{
  "head_dim": 32,
  "bias": "none",
  "decay_shape": "linear"
}
Each number is 200 + 20 x the weight over its row's rms, rounded and kept within 0 to 999. Layers, rows and columns count from 0. The size before them is the row's rms in percent of the matrix's.

# up: layer 3 MLP up, 1024x256, rms 0.162, rows 1000-1023, columns 224-255
# down: layer 3 MLP down (transposed), 1024x256, rms 0.128, rows 1000-1023, columns 224-255
up1000,092,205,164,190,184,209,210,203,184,171,196,177,165,178,240,205,178,198,200,228,228,210,182,183,199,211,243,197,191,172,224,203,204
down1000,104,216,194,212,200,208,241,205,216,216,212,210,146,189,199,189,190,192,223,216,187,175,212,181,216,196,221,198,218,205,208,255,187
up1001,110,191,200,169,174,178,219,219,216,145,187,205,188,169,203,215,207,235,189,192,173,185,238,232,213,214,224,183,156,192,206,195,197
down1001,114,187,201,208,167,174,200,217,193,162,227,182,207,190,209,165,206,220,215,185,211,226,211,179,208,189,200,194,192,215,211,218,212
up1002,105,207,160,194,188,185,212,151,193,192,202,200,205,179,147,184,184,186,219,189,165,200,208,202,209,185,166,213,189,191,201,216,204
down1002,098,209,231,206,222,209,212,188,190,200,179,206,218,199,187,206,181,219,228,171,175,188,214,217,193,201,220,189,210,191,184,244,190
up1003,091,170,198,203,200,190,177,204,201,189,200,155,222,224,208,182,183,226,189,218,188,208,227,218,186,187,191,204,216,174,227,206,196
down1003,089,206,225,184,190,209,214,208,203,218,180,186,193,237,207,221,190,150,173,203,190,221,227,210,195,227,188,181,189,231,169,205,191
up1004,100,205,193,190,208,173,173,196,192,187,214,220,214,218,183,202,188,201,190,205,206,224,231,216,209,210,189,182,200,204,214,168,206
down1004,096,196,213,205,240,219,209,196,204,200,229,165,191,195,187,175,223,204,213,236,214,202,186,161,219,218,185,175,215,196,167,212,219
up1005,089,214,172,210,173,189,188,206,202,182,214,210,214,169,212,188,175,196,213,201,196,200,192,220,179,221,214,160,173,215,191,212,195
down1005,098,206,207,196,212,217,225,181,194,184,193,204,167,192,211,204,210,183,183,215,215,199,221,167,172,248,187,155,201,183,210,205,201
up1006,096,195,192,213,212,235,203,203,143,219,192,208,189,222,191,184,178,194,243,193,196,207,217,186,208,222,185,202,191,188,240,208,225
down1006,113,164,198,211,215,205,190,199,173,204,192,200,187,225,159,194,180,184,205,186,226,192,211,231,159,199,172,188,209,205,214,199,174
up1007,098,199,219,175,152,189,182,215,208,247,211,219,217,246,225,207,266,196,191,193,188,242,195,173,216,208,194,205,157,204,174,160,217
down1007,091,178,200,160,223,199,218,177,225,207,197,185,167,175,193,217,194,170,208,219,222,180,213,227,157,219,228,184,239,174,235,220,215
up1008,092,156,205,205,238,195,208,198,188,234,231,221,207,220,256,198,167,178,206,169,215,213,196,184,188,183,195,204,192,184,145,227,202
down1008,088,208,208,190,209,170,217,195,203,202,168,201,208,191,173,198,183,207,183,204,186,199,206,164,198,234,218,214,190,201,189,184,183
up1009,104,204,164,166,185,198,193,194,208,213,215,184,220,209,160,187,210,194,193,181,208,191,193,206,211,240,192,225,177,197,161,205,225
down1009,089,217,251,167,226,194,252,199,185,148,183,172,181,189,214,216,201,197,205,186,235,180,176,202,190,205,205,162,211,227,185,197,203
up1010,090,211,215,176,198,183,183,204,220,212,182,188,184,251,183,212,217,208,231,246,214,248,215,198,195,197,171,196,189,203,194,205,219
down1010,111,216,180,209,180,180,184,211,210,175,205,193,163,197,202,212,142,203,213,185,189,200,228,199,190,209,182,181,204,227,157,181,249
up1011,117,194,194,199,198,196,222,203,204,210,161,202,185,231,200,234,193,237,209,204,205,222,221,196,172,172,195,195,164,193,205,206,202
down1011,106,170,189,204,230,251,197,170,174,169,187,223,197,206,192,239,202,228,218,202,203,199,182,205,171,180,234,175,218,188,175,187,177
up1012,095,185,234,228,193,182,210,181,189,218,217,189,199,201,204,240,181,172,196,192,198,192,180,169,188,178,237,223,217,185,207,206,222
down1012,108,203,187,235,189,207,176,235,155,220,203,206,209,200,177,200,183,187,219,203,221,195,203,198,196,182,157,202,213,219,215,169,190
up1013,097,195,193,195,196,186,211,193,143,198,199,196,193,209,215,188,214,167,191,173,208,195,201,217,159,213,192,171,197,177,219,228,181
down1013,100,212,200,181,221,234,177,219,164,203,201,225,240,179,240,193,214,198,201,190,151,190,220,191,208,193,183,187,187,184,212,209,221
up1014,102,194,190,196,209,192,203,232,219,198,197,226,172,177,207,198,201,186,206,217,186,205,177,194,199,210,231,205,196,199,203,193,198
down1014,091,196,209,207,201,185,214,217,210,212,218,221,192,208,182,190,189,189,211,182,189,217,196,204,199,209,227,180,193,213,214,206,202
up1015,105,198,226,204,213,174,199,202,163,193,209,213,250,193,216,225,180,183,218,183,197,199,190,224,208,199,176,194,181,176,187,182,209
down1015,095,196,198,192,193,175,197,177,188,213,156,175,170,206,213,202,202,208,205,202,194,166,210,188,207,202,198,150,166,181,171,173,206
up1016,103,160,237,182,196,171,179,209,210,216,200,207,206,223,157,182,207,154,189,189,219,194,212,188,201,186,217,191,202,192,190,195,249
down1016,105,159,197,154,219,183,214,229,219,209,182,172,189,193,197,209,220,216,197,177,212,184,183,223,221,185,246,208,229,212,223,198,232
up1017,101,196,254,200,188,199,244,240,169,183,227,191,210,198,227,207,201,150,153,189,174,187,198,203,200,217,201,166,205,182,177,181,204
down1017,101,188,174,172,174,221,199,192,203,237,205,210,232,194,232,222,185,192,192,193,187,210,194,210,206,211,208,227,214,208,212,178,194
up1018,104,174,211,189,172,171,209,199,215,201,166,192,183,205,187,201,168,194,196,200,182,205,173,195,202,225,209,186,192,198,196,222,213
down1018,101,193,197,225,202,197,201,162,178,182,210,185,169,191,230,190,186,181,189,205,164,175,191,224,217,179,182,214,195,207,223,184,164
up1019,100,198,185,196,160,179,161,201,184,203,194,188,202,190,149,201,200,197,193,242,201,212,222,186,240,219,220,192,187,193,194,184,210
down1019,100,193,219,205,187,182,217,195,232,200,219,190,191,216,204,176,207,204,198,203,157,225,202,158,196,211,180,250,181,212,224,176,187
up1020,099,171,198,196,208,205,224,190,192,179,211,156,227,206,205,207,189,203,193,250,222,196,201,235,215,154,197,161,200,200,216,201,206
down1020,106,191,209,179,243,176,224,245,194,181,214,197,206,202,145,204,194,172,205,205,235,197,222,221,184,192,177,157,183,183,246,175,206
up1021,116,212,206,219,202,194,155,190,155,216,171,214,204,224,194,181,216,198,173,198,194,245,226,190,186,207,179,165,198,228,219,199,182
down1021,145,208,208,214,188,211,217,207,213,165,174,192,207,196,196,196,190,176,187,179,226,185,201,204,198,219,189,207,183,183,176,209,170
up1022,100,240,189,194,168,190,218,198,180,174,158,195,191,204,214,205,187,208,231,187,238,215,192,183,173,215,195,230,194,191,204,209,178
down1022,122,205,182,192,238,193,212,226,233,236,183,197,215,171,182,169,218,216,190,184,209,219,192,180,197,195,205,184,197,202,192,175,212
up1023,104,209,185,215,206,209,197,182,223,204,206,205,200,208,201,198,158,204,183,209,181,188,216,185,225,197,193,207,199,207,234,197,208
down1023,102,196,178,187,204,214,173,191,183,213,205,199,178,186,226,184,198,223,213,172,205,198,207,229,203,200,226,175,154,182,185,190,185